python train.py --num_hidden_layers=11 --head_dim=32 --intermediate_size=320 --vocab_size=5659 --norm="rmsnorm" --norm_place="pre" --positions="rope" --rope_fraction=1.0 --parallel_block=false --init_std_o=0.0 --init_std_down=0.0 --lr_mult_down=0.7 --beta1=0.95 --final_lr_fraction=0.0
Each number is 500 + 40 x the weight over its row's rms, rounded and kept within 0 to 999. Layers, rows and columns count from 0. Numbers have three digits each. The size before them is the row's rms in percent of the matrix's.

# layer 6 attention key, 96x96, rms 0.21, rows 73-95, columns 0-95
104:458454488490507491530531548454468555411492433550474572542495543467497523525482463462551455459433491523509454556556491493515548515483495525395460469455514544451499520491490476463524521550493474514505450474559491481446537529521502577505544512453488536413429575527468504420486478580509475506
115:440507490506538448483477577445573495500528505482467479488558495430477421528505557473529608542448512524552526530446431536500507523445494459529419500469459527376501479527497489508457512549489437456445468535522504452506497472534459520446441543505461501502462525460538500478432526488479517515
099:501493514506568544519491484465511492547494453528494464448581496502557530502555462489486441537445510587490446549482548517510492455521495514494471464470468432539489487500511471465545506558496525568587447596586555507513487486493515449532509507550534497529454496521568456554458401461494506427
103:489481444523532466546452549525468437526541485540425478556530538450484483574499483439548492454466562544442436566484483526525510459513543487609493429426492524439488478452474549545552513475456547555505499509465548472529507511519567436501520486506517464529438457493492527539442527453490502518
106:500490518573479473419441483451481520520475570513486503490468531594457480550553467479523526485537533513478480478469444458509490528529528454490503502544503496518445411512516475478555515460466463540563425460533582502468556528523493489435501518434446479496538529485547488544584483587484454576
097:514526607536487484487547440493534492455511550487448513463486547494462450568559541493552470552405472446463471571548515532497479486443504576423482509542516517480532488509566486508449520483460446484463484490447545529464507503539456479479456480450543497481505531511511539433542554499471526606
105:423541514491560511475511497463484458523496525450471430558516543512585434443509434531481538512453469516558413520520448471541497508556465528477460485492488501446502496520476528457513539528442496498433521453486528549556545581577450535539426571514547515521492534465487489512466487490490452420
087:538486465494468498489440452530495538488456426488432474452571550462508516463525504456455466444566503434531520474434557482518532530548530487502543459516455520551482536494476466530496587487498469457473555477507496521469451542541470546511567489541565455520544513525448536495391446474575480450
073:519467547537564465498492574552547510497452560513589543589540468581495511537481502463511525498525482466507470551508492509476507481426543515481413523566506531471541455505517525505493456490517441607467509517525531496513480392478493524539568514522580535473447457476503464505572519477491476507
076:522547497480435429434522539449477542531468549559463446518446431514474540488413622462515515542507554503484439487489490509491520551530526453486517533574445509530500494498533528491519436514506493545489440509478622459549544478477532432501536515489475517497525479516555496517528563449508503490
100:532527552541479508541576416565519534456498524566450473481513569471497527384484510487432469464431521533426503516520576564478568534540521512488520551554564477443502482524517536523539525481454539445515491448505520461513529555485488456487515452427456531501483488477516495466567482480537525488
111:464521422545560469554478507509480418494546502483462519452564536455466510485623418479528544515489467485492585488531478498509467437486491502518481476466513440465452500505498451502527573525515585513509558474588472572480527463568522537517528489504530478491468442501511559509521417512516514502
093:523498496560546466584418450487421414535537453471471495516540467486541481502503348512514438446559510510512500454488499500554497511514507504525497481516533428401501495516507455568484544529486534497475546519491453580472521508509502556475531471514501466474467479512467515465424513501540465548
109:589532523479508448460515465492533585488460440510553539530462447518550484523437602509528452503527489530505475567454544470519564533496509486517522454469540522523552543500466497513491455470551465496533437571412555456525456447441529435527509503533436463478545487541535503503522509493522534434
093:482520530433575472472418510462516449505488492511518480503499425500474525437461484476515547490490527541473457428537482440558510456452539512463435460500517463490461453443513507456567584499474494535399556552584505523481499480514509520510498517519497498588548490447413552532450528518496463474
109:546504534496515440555495450495497529497508458579494527454394464471535482450552598488475534500486476530555523495483548454538501539545529571502526534490534452445489506565428493463499544564499431461523497566451507437566523480460536484489498577474467492457534540520472514463418519452487481487
114:478499537506485501481507455549487482619552536494516445449583445426509442437463434528472458489416470409526466459473486511483524454530461510550524560568444462485457492515503525546510523503489514518487473509465472465504543480528433479514511483471467454453456570466489474418536528472454455506
098:463553473527445524513560488502525447550508533406469516521481464431550487556506445525487440476455567450561528484484547490522499435511506474457407545493444484505448514563543561478508561522428545522489427512456475451472463460471513572479468475519506507526516458519516488413509517531449541515
103:528466446467491489505494492448539487505493547467502426517526511529464458511498460418522468525493478454469464486439541450487555527556481449492446432417528511535529596567436524541510462498529451517580542519514508475538460421535515408485525487517550526509442494536517462462502520497598536475
094:489479541490506515584558513507525472557511452485527549426512453514561458564567440486479517462520475519480535428472528507530489438544515480513460482460494459485456493484459461505434525564427524517486424454472475430514491468556412463470543563568494552533510507495479571440491540489495454460
097:462514537461547482467413465442424489507426452557436543548443529495558431548499484527472411498471557517485490494545488529474451535565516451514473526556466551484500567465485442590526481493481519492491515455475495454494419420490508582492513477533508472512490505516489531523541469537540509532
114:561515461441480493541512407481384451480571487528480564526497502545507511481455491535495501476481454495484479438458460471500520526518522520585500558553494454515554439477518486540510525533605421467484482511521446500528484544457527438450524467460488457510468443494486559546536458566501525464
087:466581484510502534528497501518513575498517555439474500440519519461495484523578531491525560531468474492474469494532486487448498542500468462440483540433514542407498420489488470477513507525493460598549445491441553527492478436542463504546449481545547522517364513497470424530496535492510490489